Weights of a small transformer language model.
Architecture: RMSNorm before each block, rotary positions, no biases in attention or MLP.
Training: 102M tokens, 6244 steps.
Each number is 200 + 30 x the weight over its row's rms, rounded and kept within 0 to 999. Layers, rows and columns count from 0. The size before them is the row's rms in percent of the matrix's.

# down: layer 4 MLP down (transposed), 128x64, rms 0.145, rows 103-119, columns 0-63
# gate: layer 4 MLP gate, 128x64, rms 0.172, rows 104-119, columns 0-63
# up: layer 4 MLP up, 128x64, rms 0.162, rows 104-119, columns 0-63
down103,137,230,188,172,228,191,162,194,244,277,243,235,150,242,162,243,204,178,191,229,195,218,222,223,190,197,252,225,222,134,183,186,188,127,178,185,216,149,218,229,179,238,219,228,157,168,170,183,182,220,222,227,196,210,164,188,236,204,189,221,193,194,187,182,223
gate104,110,212,185,147,158,191,194,265,206,183,157,209,173,156,223,239,225,206,188,196,212,210,215,267,143,245,220,178,177,232,220,256,188,249,207,217,172,227,186,217,203,186,215,236,173,243,217,134,237,179,182,195,206,209,188,169,249,164,208,185,210,195,186,158,232
up104,111,190,202,274,250,190,193,144,173,221,238,179,197,224,187,166,173,206,210,206,176,217,197,145,237,158,205,234,236,161,205,147,220,143,185,175,238,187,224,182,201,210,194,148,214,148,193,254,150,243,223,204,202,162,185,225,178,218,206,218,220,193,228,231,183
down104,100,167,176,234,163,191,217,139,198,269,221,289,179,211,206,210,191,180,211,188,241,190,197,181,190,183,216,175,200,175,211,162,234,200,128,180,186,200,200,156,194,196,227,194,246,165,225,189,173,181,272,165,198,159,197,200,237,213,223,237,170,183,206,198,161
gate105,106,181,252,240,224,219,151,159,194,183,236,180,209,246,195,162,197,230,185,236,209,179,202,166,229,244,185,203,217,192,205,200,220,153,190,178,190,176,159,188,234,209,171,221,228,180,180,212,112,260,190,166,190,172,252,215,181,243,188,228,158,201,256,209,209
up105,107,241,147,174,204,187,208,227,201,218,186,211,168,168,212,263,223,143,197,157,189,209,207,201,204,155,197,205,201,173,195,221,193,238,210,192,214,218,286,209,145,238,222,141,169,180,222,191,242,162,224,214,247,218,154,196,256,160,208,178,197,173,176,209,201
down105,108,173,239,239,256,182,174,190,176,173,216,175,239,190,219,162,153,231,193,229,209,180,199,204,187,217,184,197,171,167,218,173,184,169,208,213,202,188,127,200,247,209,208,226,216,216,118,219,159,222,221,198,175,208,263,262,155,260,174,215,199,201,223,200,188
gate106,107,233,213,190,203,218,157,226,195,189,166,147,224,253,181,229,243,205,160,286,201,231,179,181,179,244,198,173,236,168,172,206,245,140,160,222,192,216,225,229,194,192,233,196,251,227,221,219,198,190,186,184,185,173,179,220,220,179,229,260,166,187,184,240,185
up106,117,169,203,205,204,166,233,179,192,200,237,235,152,146,202,156,169,192,238,134,168,184,230,228,216,137,211,215,172,221,236,193,170,246,226,199,225,192,191,188,205,212,152,217,134,189,199,220,233,228,218,253,209,207,199,151,174,232,173,161,188,190,240,168,228
down106,110,186,192,169,217,196,146,195,197,158,202,204,237,176,215,240,256,199,217,239,213,222,154,199,187,248,173,166,228,215,142,178,178,139,173,240,171,200,220,180,225,199,265,192,171,260,212,189,203,183,242,159,186,198,139,201,229,197,221,240,237,189,189,223,191
gate107,086,178,259,227,201,202,198,199,206,196,197,238,126,205,208,193,250,195,157,188,184,186,200,202,176,242,276,256,163,212,199,185,181,136,233,232,200,189,251,205,241,201,185,229,195,165,210,273,178,237,252,208,208,185,195,193,206,213,197,223,225,190,165,239,187
up107,091,219,167,212,172,158,185,200,145,199,208,168,261,217,170,211,181,159,218,217,197,186,169,148,207,154,142,164,222,233,201,223,244,259,184,142,164,208,195,221,181,204,198,147,189,177,202,162,191,163,206,217,194,234,176,230,187,237,198,218,175,263,224,171,195
down107,099,173,163,212,212,187,229,211,229,179,230,197,213,142,198,215,262,221,216,214,177,225,183,215,205,258,233,205,197,209,222,174,202,161,193,210,201,223,284,241,219,227,182,180,204,269,213,127,211,217,190,209,228,176,249,161,209,232,167,201,196,154,190,244,225
gate108,113,217,214,272,190,205,215,156,192,182,181,210,230,189,190,177,170,146,215,180,211,207,222,164,169,220,228,152,178,132,159,194,200,181,215,213,191,219,233,213,210,242,182,233,167,183,170,231,149,146,270,202,181,161,209,198,219,206,184,193,137,226,175,209,154
up108,121,192,204,130,209,172,198,231,192,210,212,206,168,194,218,191,200,224,196,243,171,195,184,258,219,190,177,262,199,272,256,198,188,216,173,186,216,208,166,192,205,175,221,197,268,208,187,151,254,239,149,200,204,256,202,188,191,163,225,193,264,195,211,186,230
down108,104,186,201,265,141,228,159,203,225,179,183,246,224,193,170,209,161,151,201,169,186,216,175,164,184,168,199,172,189,158,152,200,265,200,201,188,195,230,230,199,240,235,211,233,155,208,239,211,166,160,242,199,193,151,154,224,250,214,211,178,182,228,213,178,202
gate109,113,201,172,192,259,199,260,155,206,196,267,195,180,208,162,205,221,161,161,194,208,216,231,128,177,211,193,215,168,179,170,223,164,201,237,211,206,215,189,211,239,239,187,199,159,180,179,219,174,155,167,202,197,193,156,246,183,190,251,189,202,218,219,230,128
up109,109,211,201,163,235,211,277,162,179,206,262,195,163,209,191,214,187,187,163,180,228,183,244,152,183,182,191,201,191,152,169,234,214,215,220,222,204,227,185,188,235,216,196,209,173,165,166,227,185,162,185,211,202,221,121,254,177,167,241,193,166,218,219,229,143
down109,107,232,197,243,187,234,124,174,198,203,146,227,194,201,199,234,195,159,198,229,169,206,155,270,220,183,224,214,206,188,251,186,137,197,188,170,218,141,197,190,187,147,172,170,200,222,191,175,194,228,204,195,163,208,252,170,223,189,165,221,224,180,210,150,227
gate110,084,207,222,151,189,136,206,223,224,193,203,207,203,194,185,233,121,167,209,178,189,174,189,178,177,186,259,171,208,156,223,235,196,239,151,142,184,218,238,230,167,194,177,170,238,170,236,224,162,207,178,204,198,172,194,229,262,234,172,244,211,187,168,206,194
up110,078,251,188,221,190,154,195,179,193,172,176,190,246,226,148,192,245,194,184,177,181,211,192,137,207,228,227,212,178,207,217,208,221,200,190,226,248,158,196,209,226,256,257,183,188,153,234,190,213,207,124,214,238,194,243,228,227,202,147,194,185,204,228,262,199
down110,098,235,184,231,186,237,212,177,172,196,214,187,221,211,221,188,268,199,180,221,207,253,202,228,228,200,149,221,231,222,179,165,177,151,196,225,223,206,125,189,221,193,260,252,165,210,157,157,234,190,228,214,180,190,165,175,167,176,224,156,160,241,182,200,215
gate111,083,204,168,159,191,235,196,219,187,175,216,201,225,147,232,178,170,220,203,245,184,238,165,158,218,190,227,259,184,153,218,203,214,177,183,183,205,213,176,204,190,248,171,155,228,169,183,186,172,126,156,197,174,197,205,190,235,199,277,241,217,137,208,204,204
up111,072,209,208,215,203,194,181,171,207,257,182,193,169,246,174,209,231,165,182,194,187,188,237,270,178,230,203,167,225,239,184,190,220,208,212,188,169,157,232,198,211,159,233,234,209,211,207,214,162,260,236,187,225,201,181,221,170,217,113,157,172,271,224,219,204
down111,085,212,187,149,204,160,151,188,254,187,232,222,169,245,222,231,193,212,176,193,250,195,232,179,215,211,201,164,205,177,208,185,212,208,152,208,124,230,173,203,263,253,185,232,233,174,197,203,167,193,220,212,257,175,221,233,250,182,218,243,187,188,233,172,202
gate112,100,183,210,168,167,173,206,206,173,182,159,238,243,259,169,170,254,193,170,236,191,216,199,219,201,213,265,197,193,204,190,193,182,182,229,197,189,189,174,166,203,284,167,177,202,220,212,210,162,225,155,210,215,193,261,227,209,236,211,207,120,199,210,231,238
up112,096,183,193,185,194,220,231,206,202,186,192,205,204,274,139,167,240,178,166,254,155,203,191,172,213,220,252,157,195,197,164,179,232,195,206,208,213,166,170,161,233,251,144,200,174,195,213,206,163,210,172,255,200,173,241,232,184,236,161,190,161,212,202,251,218
down112,113,223,190,239,213,221,169,168,221,196,226,198,153,192,243,195,125,195,235,161,214,228,196,210,171,208,153,190,181,147,229,210,220,201,200,173,216,215,256,220,200,130,237,233,209,192,194,209,242,177,230,163,192,200,160,176,198,145,206,199,277,179,189,174,172
gate113,075,187,218,192,221,182,169,230,209,194,210,172,210,204,218,202,216,246,173,173,156,205,237,206,205,171,149,230,164,230,216,181,214,223,169,231,153,216,259,211,202,159,240,116,151,208,173,155,248,144,229,154,152,204,202,167,195,224,190,194,176,194,198,227,176
up113,075,214,211,214,162,164,186,155,177,222,147,180,173,225,190,211,188,172,193,224,235,205,176,207,218,195,239,176,214,170,199,248,197,185,216,171,205,231,139,195,212,202,171,247,263,164,197,208,179,244,170,222,248,161,185,192,246,150,231,267,240,175,155,189,189
down113,093,225,200,183,153,216,212,172,204,188,158,186,192,174,206,211,201,137,217,207,215,199,186,212,209,201,241,136,231,172,176,240,178,164,202,169,214,189,195,168,239,215,195,258,244,148,210,228,154,232,196,220,259,183,180,249,224,140,194,266,235,176,185,190,192
gate114,081,156,193,192,202,198,135,245,241,223,201,209,218,196,188,205,190,182,229,206,199,131,220,168,219,271,207,177,189,195,217,239,245,223,243,216,199,157,173,220,236,193,152,213,139,161,237,211,191,172,191,246,181,196,149,191,196,200,184,239,143,186,220,167,198
up114,090,245,217,204,206,144,230,192,187,195,253,256,152,210,204,159,192,237,155,222,193,243,207,234,194,187,193,209,221,183,179,212,156,196,147,182,231,244,236,188,181,213,207,171,219,240,158,189,219,170,194,159,210,266,234,235,215,244,184,269,221,194,195,201,210
down114,087,204,180,169,246,180,175,206,231,231,179,191,216,147,218,244,215,184,245,174,151,159,176,217,178,183,189,222,171,192,210,192,187,165,194,256,178,165,208,209,207,207,224,192,195,148,194,236,158,199,244,255,248,169,157,167,262,179,240,158,152,190,218,200,189
gate115,105,220,229,200,208,160,233,149,183,206,199,213,200,230,187,222,242,189,206,191,188,239,211,156,158,147,236,199,174,213,180,183,150,159,230,209,240,169,116,204,218,187,185,196,239,218,242,213,170,231,208,220,244,222,194,198,211,131,181,233,173,148,212,188,158
up115,092,185,200,204,186,219,159,255,212,232,225,192,198,170,175,149,149,183,174,199,235,156,185,247,228,233,171,214,241,169,212,228,253,244,166,190,167,239,252,231,219,245,211,219,173,171,165,195,207,185,184,190,160,174,176,235,190,238,216,188,249,243,207,208,241
down115,099,166,131,229,193,209,184,209,234,172,180,163,195,197,197,183,158,207,221,218,188,233,208,130,230,214,194,215,239,252,248,152,202,194,236,217,173,222,263,162,172,184,194,200,230,261,153,202,229,159,223,211,254,231,189,171,220,232,216,180,198,219,215,174,195
gate116,063,208,209,168,223,164,232,199,202,196,243,149,208,202,212,240,193,204,162,210,239,213,185,212,256,193,247,145,241,203,232,195,207,295,219,190,183,210,227,179,223,163,170,178,192,263,176,171,207,191,197,181,240,253,157,232,216,214,207,166,183,248,214,214,181
up116,064,162,192,188,175,264,149,216,241,163,183,223,176,181,224,167,203,216,249,191,146,176,220,143,185,177,170,232,190,225,151,232,213,158,201,210,214,184,183,239,169,221,216,216,188,155,163,245,213,242,222,194,197,178,267,206,180,170,192,206,187,162,198,225,248
down116,071,182,199,191,203,176,221,184,217,222,210,192,226,271,216,207,183,184,166,216,217,255,169,200,165,233,250,139,213,187,195,180,239,233,157,204,181,189,250,187,220,213,180,148,245,232,242,198,169,175,269,251,200,188,181,257,186,192,217,189,142,212,212,207,191
gate117,080,213,215,154,207,158,241,221,175,186,244,211,199,223,238,232,149,126,200,205,223,195,203,134,211,208,214,198,207,227,222,186,214,170,208,217,225,163,177,219,250,237,244,243,213,206,222,200,224,198,156,152,208,221,232,262,255,215,228,193,237,179,206,192,243
up117,098,185,177,227,222,248,171,209,214,209,159,169,207,216,194,198,225,203,137,221,205,215,187,227,215,234,201,200,134,164,152,193,192,221,171,158,197,257,232,146,193,140,165,194,181,206,174,171,204,197,246,228,225,160,195,140,194,188,128,187,200,221,167,217,178
down117,097,189,191,148,192,201,218,184,194,163,192,253,192,183,192,218,167,228,240,171,188,222,219,197,171,187,210,216,264,272,253,205,252,207,225,219,197,152,176,216,193,237,223,210,203,225,226,176,249,192,176,165,169,213,163,254,246,217,270,196,223,172,215,174,187
gate118,108,235,163,270,251,192,193,150,140,186,189,166,209,227,150,204,201,159,121,187,240,174,173,188,236,233,233,149,177,211,181,179,184,193,184,216,162,188,186,200,243,182,186,229,220,214,223,224,232,222,183,195,177,165,161,179,202,222,204,176,174,202,199,213,147
up118,118,223,180,268,252,174,194,161,169,187,176,148,253,218,158,206,191,185,149,205,241,195,190,214,216,199,206,165,173,211,186,166,195,175,189,203,178,172,169,198,192,180,212,193,206,232,199,198,248,206,180,230,184,170,133,160,203,254,201,159,127,188,196,192,143
down118,118,205,255,109,169,214,190,238,242,230,223,221,161,176,258,195,233,210,238,214,185,210,238,195,165,206,204,250,218,191,204,232,224,198,230,202,237,202,215,208,203,255,180,209,208,193,218,220,207,183,206,192,202,208,271,231,203,162,210,221,240,180,232,177,270
gate119,116,182,196,198,176,196,173,192,141,184,141,210,224,222,227,241,168,210,190,201,181,212,262,149,202,205,187,197,181,224,167,241,165,177,264,218,208,209,139,183,218,164,186,212,204,194,197,136,181,184,207,168,160,197,172,188,223,239,136,208,179,229,212,244,254
up119,125,209,186,183,198,209,239,184,256,221,260,157,140,202,170,159,198,193,205,199,167,202,167,258,234,203,237,195,217,181,192,204,168,210,150,151,169,177,199,161,225,231,186,206,187,225,208,238,229,266,215,247,242,235,212,192,194,191,263,204,199,176,203,192,153
down119,106,169,155,179,199,164,159,222,209,217,125,177,224,238,236,198,203,185,275,150,217,264,209,196,187,199,170,233,192,178,212,202,211,183,239,224,179,241,163,233,135,198,203,210,188,196,191,194,158,192,194,172,152,221,176,149,202,225,175,154,183,196,190,225,222